config.toml
n_layer = 14
norm_eps = 1e-05
init_std_o = 0.0382
init_std_down = 0.044
lr = 0.00446
train_tokens = 210800000
Each number is 128 + 24 x the weight over the matrix's rms, rounded and kept within 0 to 255. Layers, rows and columns count from 0. Numbers have three digits each.

# q: layer 3 attention query, 256x256, rms 0.0284, rows 64-88, columns 128-255
# k: layer 3 attention key, 256x256, rms 0.0284, rows 64-87, columns 128-255
q64:092149123140085145125127178140106160154126177108146101118145151135165124154152162129111112136098143107109177118071159149136134144135152141126164149117095126115127101148108118123139128150120112127124125140122114112140104131141158129157167102105121126144113089079106130157135126107134122148149146129142126105116142144157142142104088123084139099062104135123128138133120151096168110147135
k64:134131152122141134133108104113096137129137130127131103146123093072131142118126140096156123110153120114131113158132112127133097126133151159128128144134102137144130146129118119109108116093176150149095139107132144092136133152141110158127074133143144162115148119145148155135100103109124131130110152119150130171129138156126133156142143157142113176219097122101118145181122146137131104103123
q65:085136155115081139117098134114150131074108113112128134166121117114172134155159126116105120141134114145149153094130088153083150175105143066155143156116131144121083108105140137133135150119078166143171143128114090133110093166141111084142149149126160137129147112128126140131116131107128146131108117142139100131152110156128138045132141147103156136117126162118099119103133163155126076147113
k65:119128141090113117083123104105132136157136131142167071124110135152098127131128094084160120160136155112120136129122194159125082098157136134141110126116123122189148125140109099120107136165146162124099162126146139118117107135173133169156078108143125148126160146127132120138130106128128147106135106111138139141118136139114116177086114103116100142118096074143143121138074119100117135084139
q66:173071079081108114150140101142127138095096127103113124135125148124144111140128167211083157098127083107176162116132099150095132078132093130117104171142129156113132102113105164096179082128162105190162128123073104171177168135144152086093087145125115174129189143155152138110156161123133098102158160116127152127173079102187102129142170113068075070177130148113135121090163147152112143151092
k66:137174157117099122121121098183141105119101162143130173108142139143120119122161116124036100186108125164111111137166165150123156113136131113150130123151125118142098121131144137123112162135092158098137102137106153119134165143124076095168154100164151102144130045136111110084152118116123150130126109170113125126106124121132185146122095116132133138125127108166135158109101134145145101125125
q67:140138129105116146150107142127166153142159149126107095105137112142103087114076119119112131169116105128169144095154140170168150199149100101165107152094108141099158111145117110120128110119120097110085140131104164119116111136146141135160140126114109138117113160160108115111052100114141130066193147143136162137121136123122121147114109081104136106118120139160168147142102124103188109160120
k67:068130106083141121119072113146119108107110099135152162147220127156130144158141116124104118130133089111115103129144159091100116104141132168114121144133152144175130103128143153133093158166162146138144124066163090115122123125073109129110134100104183085129146125144139113165170119117096121176140127132190130136141117141136136134135127144100166099120131130113120134159151140108089086114146
q68:122123156094162192119147132094143106118155095116073145130115146117124164109118121085108111141139154105129132114141132115151085105133095084127124126172075159106093135142145092164110163156117130125134080108147117150160125138186155112136128155166123132137111174151114163117111164175090103110154144171133140112125126155107149105130134104128120122125119160134128109153161153118097129165102
k68:118103124163089077102093136142129139144166133131131053150157145142138114169111143126169136059135100126140140171112141131117142098124191129115169138128132122152120139115092147129109102100135108127114161129125152136079135164100110147141138110094142112111126110105145129149136163113152113130117113109109128134183158118110105176115140127127109143123147152114150163117096150163140149116073
q69:138099147114117120180139137131073167096136067125098117099121112147125138131120134140164097082157173066165100111123101106123150116128105176099192097103139110104148148136121129157144145137139107135138114102154126118148085148116173105120137116151124132160124125139124153118093109128151104158099134119140130150089136120155107136113092127162164163136152152133093169140149129117129147092166
k69:144138100109117138100151129160156148160159133121156122121151140107116162151133106140123138117133141139108126142086153105155157124128134120156112130149135129119150129099069164136167153132119148113139135145114137154128134111143109157103144093120106100113117157144143129087125157132110116107131106152073116114136124139090124110153133117163099091119105134088104133114096115137115145111097
q70:083099121129130135118138110142148099148167130041143116124162151123132109102155127156098121131094173153120163112153144154115146086103092117118098164143102154124125088157123073134123138147150102124148130181141112119176118110141155129160133138126148118142150128140142115102158167139149129087136149170114142110121105101108161103108141110119102148110087138111156188095184123065131115145096
k70:084140140154095119115106159151137132102086126109095108102135111112099164130142133134115091138143101123116101132110138131131128192141111104146144133099127139138137127095139159101125064114128107108154135176118088171136129146151136144144121149131152179153074122139115115128132128108155127130076166104163143095138150146150131076079153133143121103134144098151146139164067110137132097114134
q71:078129092130130121127082123098080091122121095164182111167123098081163177182160125101139121136131111147127132145121162121175100171099103163124111140119089116170107126164130130153162099125145096135115153075174121086101146165082143198127157141074089151118118169092118175133111133082093122182081101102125088087151126119141118112100120150121135143132129127159095113172139166101198106104142
k71:111162155114168102151145108146079197123136130136094131173127121160105087133161084136170077146143124116122130112069114142147115099130144120150126101121136137117189116105151156100119124129108157162134091129143113093138107086140122128129105121155120126162150096106087112109152119154179158098155139142161160117104136136110109169117152156101183100166119095104087103144157150117108147160149
q72:161090118188112108173098126112109156134119092193131156160108152129187129132112108109203098157101128106142114127137071100137120122120113164102080114151124088081122126147164130142163160158157113089106153088144108112101107104141140129086096142091070101141108134112099145105176089157145135168102092116135139209110095131083076121156095142153145138124178119132123127129131138159096138099113
k72:143131127110100116101156132171076083125139155096172128090142116133139148136088145125109149079125140105110138130136112134118089095132165119178134122143148139136113129127161132143111124118133096105125162124128169159162143066155108113094088129108152101146128119152136134100108129112143162064150121171064112107171128093165143127127130117132168162096122116117098096143128116129102192083109
q73:142136157140131146178137116150166154120130101177153139130122119152150145143105096124145125075124132124129114165116108108132054114130138083140118153132134156105126115137137138131165169074098159140102151131100158132146119147122099115107077144125155114139131150142140146102103098117136131120155122143098135138080100102084098119111100121125128118152126069117145134086158121134130163156092
k73:150104099101104106090132087163148116104137142086169135096101143146165110101115150164086142140159112098117150149159082073122173160123079175120127094140121151102106149113125169130127127140173130150142089126122125100137173102125124118090119132138120088124165074137149162136172162116084134131122146140089123148131122114180127124140115139133138133119155167156127133192137081118137143141167
q74:130118166122153126148102128101119151144128138155140121158145089111138140170137109089170143132111166149145143097131146107106124122132133126107111092134103137106137154097122131153157158110092079091112113135169142130098101119124158152145119172153132142147149146129122091152108166144090145171130093151127138146177084139109114140169115148130174129131120144143110105129134077142092152137074
k74:080127097165119089127187135144139160124151117110127115113132177129114102069124112140126110145140139083109099130133101130134117149125121130132144112126156071112144141118155133121136138132152148132108114107122161138142135122129134117118092144101112090132109131113116132112123103152121133113121110119170170123086123097110152127131110146147111109124131123096141133130141170142123133145140
q75:132102094144135138187176126134110132131121156091086134168082135151147162118159123101157172120157092156125124083160115124115152101156125131148136097117105094149191116108127097155176162165115116073163150084134105138130172110112138117094124133133163131123182117107123102120155116126114126115156147125123121152175082094174110124116150136128167137106164165124118121117150145157110145113080
k75:110156120113131089167149139119133144127107125117156106077162113117142108092115152155132107145091143116159137067124141142120099128152096141130118135136198113079094156113130150122127132078104112149087115145129165148133174120158142120152173071121123149125138140153120091147133153142155161106093114110121150123116121134178127123174112114148140104143083100115112102180098130158109180147164
q76:167162175146120142119152134158115128165131163119148114145129099129155141116138151164143157099107141148139107073132138112138126124100125133133123092144140107159124108140077136136131136071125132140128114117106112173098126126138149108131134118122140148130114148133133097118171180100167161096148112127081125119115127147112135115128135144182136126103104160123181120108097120096172177130115
k76:097140077111133151162125170129165110077145155143110163075130147108106097089133136128117108124105121112071151162140125148165150105124086105118143141113105121131104181112135120116130135107140135115104154145116129144182116139124104116150097103163081144116091146083112143204114092120113076136075140113146158166147141169133125131166137143150135129095134144109103112112111145145116076125145
q77:152114130118101109153113137127098135173160133175090183115152148158095120162155100128177129129129153122068099172133143110128085153147149179100099094114133124095116120149127130126112158137137089154096109110140127103123130095138161170097123121161135129172127127110119116137118130103136163183063093100132110149119159125117164124118102126152137149154127121141127126133142145109151131130158
k77:125132112163105112124124103130108149101128087116156098171105130125161176104105114129147132111135117082155138122146086108158119092102099133186132131187111110154111117107132172110124124104125152126150128110118156106117131114136106130096091127090112102109099113120123186113097105152111118103149139153104135172135122098163110132119162142122152130111164162118112110150137097126116174143144
q78:122083116084140129109097170137110105159095113134118121142119175105117142183158106122111163140133105119187158121096095113156082169112096116127107134159091139125132156095121128126117104143117122107147152126082162107126139086145097163124109108126139137091103127120089131121143118098077143144128139086145097147117095139098137136154096152089125145127168144159108148165136161148132097109186
k78:152157162148122120137127075143139148114124116150179126114141072147127125114139167080143079166112131140110123110153149157105150090150148124110153100100115097100099098147182069127125135143122135102112120099117094130105145162093135130114095158136129132152152092112138099122143165137141093152150113149111124141106153098142143139122126101129156129118113111121118113157164133147147135128107
q79:157127145115120108046137130124127144122112085141057128114107119114144133160156156142117148155118122132129139122177124144137139086131116156147101138121129131109127140110165171113157106101061108135137138124123137162173131118101143107179111134159159141090157079146137130072094169112077148198094163133152140130116159158119121084144078153132116109123117097101110113122138121102160146087117
k79:095138133076148132124166146102125138144134157114129130141109139136116132106146127121132107139155133159124135178105147132156091175125136105168177109158103155136130124162132116121131148115157154122159120165087151126129115178121121108172175120110095144119107176122067092121115079112135126142126100127142067122117163117122150162110141115144123151113088147137122071142133110143182089115124
q80:116166143134139159163123123130119159129092183140105066116119146106118158148121116117124147180154126079157158154106158112092134171132150115120100120102128134144096119141188119114151129152161157153135187158153156103118102095158102190104108115142116107119123118091090132141107148082113099164150126100174068144122133124040177120120152165118116107157130132097165138144186155164099079116173
k80:122121168092113144116109118124137104092145148140168105135111117158157144127133117111148133137103177128128122146141120149151085129138158100155148138156099130147082118134103157165094097108140111122085096096105141127118125121126139137136100117091144125143122114139104140141140102148114124152142085124116175079117158098166098116151102124131091130112132129182143072124125143129129177117145
q81:139133122144104138137126117147109112088111179064118176099121136119133096107118153173110148134077154126089158105123098153097147106125118128139145173148173112147123111157145154106119146134161075132119128158126117131177119097125116061123175113134115144096120121138109058071145104124137125133177116100155235100105089127158147137100165132106184074126137148142144154107137126090097152172094
k81:116105111137091134152110144158125115130137119079140125093107139127119159133148158087091124103147114113124126122123162167121135148128170117143162149103092118118106163107058115123159141091051117147150135116194118136104129164138116144178129095120115130131110151113146123175154113087108139148129125121151110116162120160118177136157131111132111140144091129179101121149079124099099089086153
q82:133116131138134109145124107159112132143102105137121162155126137122149100156102095122120147102098127139133096121139157122141128148139112098119144151111098117151138134118153103106129101149140148137127124140140116104154147121152127111076104118157117113168125154111105124128147098147128129145121140105158119140162108126123125182128101133160120140077122177117110112122105135132093076134138
k82:141153121132113147154103142119107140102101154117111135116138123138112152080135146107150084148130096123142142143136087125126105098122120116121091122172144119084134081156133126186107115109127114175106122163132130149129092087122126131118119178114134132091131140142127135156134116114129118120080117148096143134117114130148100118141100140120137141153133107149119168121111105138149157124101
q83:098152151133183152126133138110134133113118163157166125102132112139138120148090151124105151188135123115141146116122120115155175168134118150130156109101123160137115116113169143144105160138158116082157129130094119150128214185141149096121104103152161135113125129114124178129128119100119146135139143108080076129160124185103105097117129085166158126166121083139147112141167101096115127124103
k83:122098158104090126112111115183142105160180131141128094109129111135109103122151124114145113095143130145051078147080192155188093069124082131127147158111134126151126136124101130127150106099112118153115143064117106103129116130131140120117110131113126178115150132103118135087158119103129109137126116161188150112093165098125136157155131147116114065088141128147144126099067166138162133144164
q84:145154106113086116128133139096112106099131105151143111139116142119140143136150147144119128091160135104194135145129123112078131104158128110132123112142145107141118145127096139131117113114164116169147131147157196184188154150129115126106133127124122128120184112106158153115159094129110125126104063128118136128113159116132130124138132114122121107163140140080150108102147140101146158173106
k84:125114099118100152113156082134114145150116132154150118141086123153179105150151146160114115114132104164138113079120164150124114127088149145126116087125137121120102152068129113132151129123090151096152128141088079122087119153093143144144148136146085126151125095154115116117103131134125093131135171163100167111143119125148134152108087178116102157112109145150141161133130115127135096140134
q85:105132163123135129159149127146122098096127140086109131099165178129127136133115121109115137092113105113148175116128090134141125156142092136116141087117128080137131095123173130144134095105149117140122202120149058113120143133126119099118145106114105101085092071157164109168137121153127112097140128107110165145120101108134137153145195144103112128101096098148137126138128110163110176112166
k85:152135101120139089116136127124125113124129138127114128083109068123132104104137135161144122173098140139185117143143113086158140110171148146123152149140165155114154163106084145079126121085108157068145098134115138173123161079096115149139113153153159145144153135134144089131133111100112171138102124142175112148096098148119137100148142134158175123105139094149095136078171113177122092109126
q86:089070128107123145150135179106100133088169098169125117163187116162053093133114083080174069140167143108163100104125142088120091163092161123081137145115142142090140122139162166083142101177137134123096098156167130116105165142095102141140131105135091127099135154103155152114147085107124101099138092116130131136114144139101112142098091114132134128119173152116172154133160157124075169117161
k86:148153110150120124111125135187104138135144114153186091118103166130135155167114132157118158093111118172104125127138065154093138109125083148137168123122105114130169121126083129158127122092154130085120127105106142131100085119138215155114161156106133112143127116120135166132087140150171148128122127124092187168155067092130101113122084164162123080089130137138097139136171098110130138141114
q87:150080115150150121075158095105098126088134124180152139193140091155150126115131111107188104138111095122111079118116078095126105149156136164064125154143135100094111150172144136141140162102138123090139124103204092123141156119160151133113133159108136124186156107114107117158120095121174155123148145144150099173147181112132112098101096126142173111166153101090072083176139109108056140096128
k87:126168175122101121145156170156119109152114127138078140081125116153101131151092137164157134092155098114152158168119129154154098136117101132118119123131193147118165144123130134156127102157143125180113130100141113145144156151134144142132104183128117074108107142160183157106111124129141109103123085149087151096150070126152159154168125126170138154056102132142143122101115128148134183147129
q88:097161068132129172124116120163134105092112103110149115144158117139108112163149113112093110155158128125151156098155078119110085117123146163111155105090107143128152132153114096135140115128098162104108166153189139092126124168171078115106102124168142123131112160132140094136112087171119119161135083083188140094120162129121101139128156132136145141151170133141126100124113185102116089121131